From a checkpoint of a small transformer trained on Wikipedia: LayerNorm before each block, capped logits.
Each number is 128 + 32 x the weight over the matrix's rms, rounded and kept within 0 to 255. Layers, rows and columns count from 0. Numbers have three digits each.

# q: layer 3 attention query, 192x224, rms 0.0714, rows 0-26,64-89,128-153, columns 56-111
# k: layer 3 attention key, 64x224, rms 0.0605, rows 0-25, columns 56-111
q0:140123130137153154159093129108076123112125167119112113147128144116113119161125085161185144126096129132074149129124114148135080149105137145095136132151143116125123104124
q64:136155095148146115155118118105160120103115150156114160146133083124140138143099125141163129152112139095126107135129096153127132153128143151109099168121116113116127122098
q128:104163109126145059128161129175166179096179102181145199152170060106220093088036200055120090086087124082155123084118119147223196084171150149149112124150167179148127121111
k0:140162107135128112112165143110182144123143081142123163142146115142127129135153137148131138107142082108082142115110117132096164086148096077176135075129137096083119154156
q1:172141111148110133115086144104139193140105178119152171155159158157111125172136141159139168121106144120101103152162109140138135181138103088103146171129147132133164141124
q65:154137114165104142156092101114107096140112170118113168136158143133132142148159133123155126167110122090129079148110102163136156117148123165129148124099124082136111106112
q129:096158117110087167117068076187158228215108132137088190195138063064155100168112156103162203148064111179148113127116093099210234088162119118132098222141100149115200052163
k1:166148117123180132115135176101166092154151111120080127120088098139148179151134075122138122142094120174125122103178165127113126105089136153176095118183132108106122136141
q2:165149113146151142172138121159143145132150097185102127111122131091128135182131120122102096103127128118161141137168086152125163125115143183163104098059183098140124146174
q66:139138111112079153144166147144115098100167041124119108149152076110135140127080115147101100122152127148170117152148152118158151127126134136175173112099157106122157155192
q130:105151159098166071144173110157173180194125187061122079095153221150161143134113127127104142130167119203232119097145137095154160205171115031083140109146086228140156106095
k2:136177130144105130082142106078102213050138148142164138203067113155077095112143136079129115126077142129103107097147132137129150188148101172140089155183109124063133166150
q3:107094120188155101134080119144158142097129138154136115099134129174164141095115148152119093058169109100166190128155141084072109144103123146152127158097139086129150153162
q67:113089097118146077113139150071138122122114075143102145114143138138144114138166128132100111056131125119147129118109145095138115108151119151160126133126125074101177137161
q131:096092115106070162120152105168087068067119139078088100182131153193084087111183079138151139198109147100099187198066109119058088125172127122123126133126177102109080117105
k3:149146144143147154158100133101109157108138108152120106161068134149095120128126106120151136162153201125172111138086101128111116162140089152103161122130082158114126137138
q4:122135114118112035076067114073165165130169114089086114129132136133112111121162119141106101152151119136134153138153172137095073151143129199145102106176089127162204085141
q68:134119128128159083137078152133122145145140130131114146104085161143123146162121156098117117137092099148123173094137138107114116136137137104129146139166098153135111128063
q132:188166158107191129123129142096102153125104106102106143177104205108068127175180106081157162156134114183075150137147146144041083200104120145143110066204103151144103141144
k4:155104131145150140146101157110114106128114113140119158095121147092154118110113088150099132148188106127156127120108108099117153118122063110130142146140148095116133127108
q5:113140134152138162142116153117105110122121097091165178149147060119144127143139127089130179129130098140119095176101116117106113110180147092109122157131170186112080170088
q69:116132130174143137103106107153141103135097155082119086154167083125135093134080119071088162151151078114148074125161095131155119098129162089115095147136110128127144137134
q133:042104195201062159131120131183159139147162126160187124101101111071075127082054161117176145171103118235124038189115152073187117159168114087137187173092108230116207187084
k5:108166120160115107142075178141079094138146074136116136105120069175152133133120162142148121111121162104145148146161117174091090157114182187125120083144146142158094101165
q6:111108137086203186132117159144112127177136146149144105099089149057096127128136104130165112107122145161156098134154156179131056111092103164139140157148090120132146150103
q70:133127116102132146145173158171067126138114112134127124138104123064145188086149152106148116133127115154147095140207144147149174119143103052132091171085090117154115129114
q134:098110161049156098023106195136043209072084061120159199116105192142123074095129148075177121066054171104077069106076140115125134079162094127068106073144129102119096085081
k6:175155165129073130143211126101195127207112121131139116121117169142102074138163130117124093147167120143145171146145079101118140120140098104126100118151137182110136120142
q7:104167134114110151089101190110136188149088107125039191246176100122080131155199143089110161170119113141125146123147136120148118094128072156136089120080107135143162127138
q71:088125132145108195105136206097144118187107145130092169169152075107117141167183139158122063119164074169169147136125062134134124148100077168158137157124201073137126131115
q135:141106046150135155155073157138232084147164151141088153207158088104172159109127152161083050085133137094142157112130082090206183085175134136135154121131157081118096170126
k7:112118157157156123144136126105107149089130142142135105134134119128146165153151129143100128128115146144165115126106165173128121120131061116148129128076088081101138129151
q8:133151112126116082072137128192149112128135101145151140129141185112137123133168172095122073093195127130065098111164123076099111136176112089098145109128120193143156134151
q72:147161112155119117099160149181124122091106145131121166173184091111127131127123166152098065119147112148117094104152167153109131126106138139132148112117136051168099147109
q136:111142190162113224091141128141137168172148106129119144113139110126058089155113128122153140141111089173077128108129132108151137164183038114164128139175132205138163059089
k8:155092123102124075084135127132101143145130076136123157158126150134114125097116132122127120096149089133130140120117158114105099132115085168123115147104144115119123126151
q9:141131137094138161112062159080164172109154137131120104115127124092068105103143113141127147140106134143120125162162104109138092168139119096146144138131148124126163132126
q73:100148097123161129135121094108150078098119119154117125147123124142126130139097137132150108146170105118129154154111129091123140164177122109132143108165132167132141125121
q137:084157081154235064206123138112224130142110147094115155158177088097254163176113190170105103118124100130203087136151141149158152159112180125110094192126107175150146160100
k9:096142143157107110097132102143154168137143092124120187095139111157111108123145140123125121119118080105075126111136137136124171116139108084140117108127132084086129165126
q10:134136116112114141118133145098120124117151147113136127162127122151096127115111119102146173138105144100103156123125128143177148123141117145119146114099146117104104106104
q74:125130146142154108160162141111117079169134133149099124087140131143118133165105120114155130081114160085140121111091063142098168132133110143117093136127126089098087120110
q138:095160064096101082122202133209162077101121111135113124184153097086212078116105205118107099086108124072145112085139096147196152070173199078141103157116156109151114144105
k10:084119100160138116196155148147179119125136169131110073124193070129141129154146116163122142118104132104143130109148130166135143097159174045155097109169101162081094138112
q11:140138085168101124155147098148167091118137168146137112123108148181107092149100113169088095120101138087141077079113135162108144137139184119092167132188138091104115111115
q75:174105145135108124186138122111081170148147164085166108103129180122105088191139070107122110092140153103101121130155116160137163168139158108118143117206130147112096107107
q139:227106130016129122123138107177081065039107138091105134235141180174115072135134067085123104182152153097095222095104073142088034095121097141120158046146185060131103097137
k11:146181118097162117130143136106157135114136135117139123130146159124136157128121161161112178144119108143139143151107140091122126133126192136130117114155118176162123119103
q12:164123138100132137168101161137121126099131110115096167142106153147136131175097117183137132171121134135145149115112129148140114125145140156148163123081120109139116123087
q76:142124142151138150154138107132164117130175122125140116102108183134110171160121095174170159165116138095143111099099133093129116155115078170130070145136148135124112114146
q140:178100132109109051140114158180145106112136109105158128120151125093135161104088161136120057106161152097147142092147131108188146058140166073118163116117129100117137131082
k12:094168116153169141154171117106121095188085166104118091137188083097126130165127161117149129159109133130156118135114102179139127074145180108155120127159087128131110131098
q13:118127143140099171130092111133173118133138155150090119099132142099105175171194128160126098137126140148173141089129152128092047175095142151138120173132110144160162086113
q77:153095154163125117173081185163125138171155143079128084076108180110130175135157124137109095148133163135180121055134150112115127138100142132119143191130096186118081126117
q141:078150176059148081118115130147108139153062125070142167115105119077122137184160145076239222129132093157138129157094184173107014078063121095094058091168113169165196106101
k13:188143116112118121158176136092130187173102142119136109106136157111095139139135120103123102120124097140098105119136119088146133167158155120149114125160115140163116142115
q14:229149163138068156161108129093065136199138148079164066062149150118056091106157096092181185141112171120190134154110134104121086131138122100129096116085094140106146126109
q78:134093154182172116177103124096092078167130174108099044020203161149081135146134070221149080109140173139176150133089154128140115219130153135146146163193103140117172166134
q142:130161087178164086173125118117151082197127130164139093099142034095205152129120151145115129137102153116180123112128082146112164145132204103067065208113113128139154128133
k14:091130100137150092133114110123120134132117146098112087107131099144150126138148115151099111138123148111092085144159136112148090150129212128113134159152086148145115144114
q15:140140088156130077133129117119147106127100121144073120161142160165136159164077112116164125193091135136100115161089106127122149104137158181121145127119140129140096134169
q79:178161135107146120138142114139122142122136107103134154111136154131152106121060160102123126165163134128066107141124122161090140117111139182153129069129132124150062081115
q143:118217170119184089079125119107205222094189065216135112218136156114092062138115115022089135126166125101061138092129100105122157142186139084180175053188099190090113102153
k15:141101130118135184147178150134110100126136189117121170173160083121130131092129152141122101118134131150142151160132157168151133070146059131132165123133106103124120132145
q16:108178128114123144114096080169191144110170133206105122197099123139153130102078180065147160180072137097009086133128133132110146156132140137133087076127133190115105086093
q80:158113132115106127082139150187140164158117112117127158177116117136131093152132132159142090123120134143119152094099128134120093121125126138160173067172156081141154107068
q144:111170151092119148166137060125140137128105143205134108195107134128102132157067101054147158155139092174113116203110125093079043154081101146149163154148116144156170105113
k16:117123127102149092077119147149131127058129129100123185117159158159118114127100095151107169101113139103160145101135099135149142101138059170133155129126184106106128142164
q17:138128138180174120151063147099167130084129115142110159164113141109142141113080091120081169147134143135057113142145085080085101136139116177128157106162115163118134101148
q81:139151077101179087090091142093203147097100109158099127165121137119165093124120170129119145158161117162160176138156106055158121083182149146153163123165098170169197134088
q145:084147146189167076145121079085184182090123122159130170168088097162121175130098129090160177150102084195130119211077141102061099208090147196113164129154149207135164155127
k17:166130112109068131073122138103117189098144105119123214116086126156111108131152106131135116122157119119102132146073148119146125155137062150126140121094139093108124130154
q18:124117110153153119089103147062124180169108092085101117114167136119101129148178073100127112143100118199121170145148150076142093151153122135141087134178131121129144109105
q82:077152114135132152148104129129169093174129124026138115127092161165149070113081102095113090202112117177100105117145091088165128139141162129063172106193105178116121114080
q146:128123150196216110146143152076194133157109169128123124144163160107150144133140108158030116141183114151144131082183097153082092248122122075129184147175060127132119224085
k18:116122111124159144162059152148111137104151187107122179085140103063147125101122201155138130153111103158179117127155154126197162124123151099132105076116111121131125090096
q19:202121129102114103149118155110101175129152126161083095159063138099095137163111088079143206176118152111148140093208166102165116090116111147170096113114131149125132153127
q83:151172153140115117146148161119096141145113172140141065121112069133120167088173094162093166147107153218169141147170188100124118175114164084141196156167118194128115161142
q147:086108102146146064168091121077208076170174174169090128114114135142197133120172140155121169157163163158236142178095106094188145111128183139091127135078068148129171139157
k19:107151103148084151090154109149130166096135175121133115117141134108090156149170188111131050115120143138110061141159143097151120211151176123136087177096109107132140142135
q20:082142146112145140077097153091140130095156167138105123152117172148126122157187161086114188109101174138059118155123167167154096135159137170137125151153110159131147098163
q84:139102169118157164144089072167097127148092195148144101132093126081151116134133129088157143134073194147072141157107118174120135129130178138078158134181108202122107151104
q148:179142106039102149128107104109108093155097145109173144146063171140151157137181088074161195144122111168095104209124145135139103104139151194104091126150112154151138108151
k20:136166081133125152134139141168151139119127121142135132128128115143143119130149111132112119143133091140123113137165101107151129120093177091121149121133168128160146136098
q21:128082080086158149139146151107130078160108123117099144150165146129137116144166103125150053109144102155113123142128115154129108099115151122099108115142107152165160104109
q85:107090118160166152132112082154174182145121146165118165161136152103118124113110158131146159126143114120062135129125109100093132142108140121132104156152117126148141124100
q149:202115131128099163118104136140115141167117126113109156136105140112089148113153098131190103118117127157089134090149151099108121124086087211138121121111151107120194073167
k21:109108155151137141162097150097114127105092111161142139153118146103139140132117164133115166135108068120143127133118095140112126084084061108150147121100147108130111142113
q22:129088168156135153128094124137109117142135134142143135119103140154106127087130098076147134115146108133131133148114156124115132141115090151095130142132125124113131138143
q86:127090135137117146136106116139141132126136126110128151115105159164137124149134128149131149157160132142127122166137143128131112106122099133071123121132125130123131116160
q150:122036216133145150154046089031074113082131176108144082062052255210034208107122028142111140186167131148057110165086146091062076150119080140040198093121116124092074201165
k22:159134163098137135096165147151075106130108148092130099125118167147125147119159124158142147158122219152162134141112132139161098142145143148096146145147103145193146120134
q23:141116202202124152157062107078085157103118171097156098066143127164101121125124065136127172146085144141165130138105163123122085142088103128093148109157128124060103098135
q87:101096145114113097144119112113106116136125154091115070085133143165131122127184097108148107088155190093197134169093112139154127128144108135117137128168107110106151123141
q151:107088088145114071140125099122104068073148146105134081114129132130156132078145129132108137120154138104162105174125132155144152104160179116100137111120084116119116184100
k23:124153100127140147137158142144143121128159170117128097108129144157122122154154118131159141128112203144120122141146145125152112157176168136132152138154079150148117127120
q24:116122099132174087112118109061126093095100113131115152149133124134152171158146145161121116138089104097117153173139177162131080099132117132147103139139115151142148104167
q88:144125137165183150175096139110151121070132123110162129113132082131150143104097115138118128176121095094078143106121132114096142144068128100111119122162124136130130148098
q152:203176117172111122112143110083201099202055146121114126132134107113122202164187091105184121120101089185121117141113126134111111135118154154146050190126086158151159119095
k24:097135120118117139152088134157105122140128093152119181124127098114146123146131143111148133114126059102102133132147109154080127070095084122131138164103165121109098122135
q25:118154125130145138090103182128087123109153120161128154131120089099136075129068097103126120119119125132134062063141112149144117146146146144167149114137118130105082164122
q89:111145104111081131129131188138124093154152170168092111186120100122143118173135130095126164092094156125142084100128130187162180087179151089165137126135094112096124124143
q153:109083120071056188110140083146041046118106154115132151201088148137083088105135122192199138204095131126068098143089166130157077074126126204110145141160167037132111088127
k25:134142140134161136170143159079197187099103091105124141113121162118130102149128139116117112129170177129172154135152137109131113160126123135128154125146135130117144104142
q26:099100137139144135129090111107165138087117091143128150156122103114131122095056160135096140126151102108158173108076134133129118067124114157174183052121153070078145130099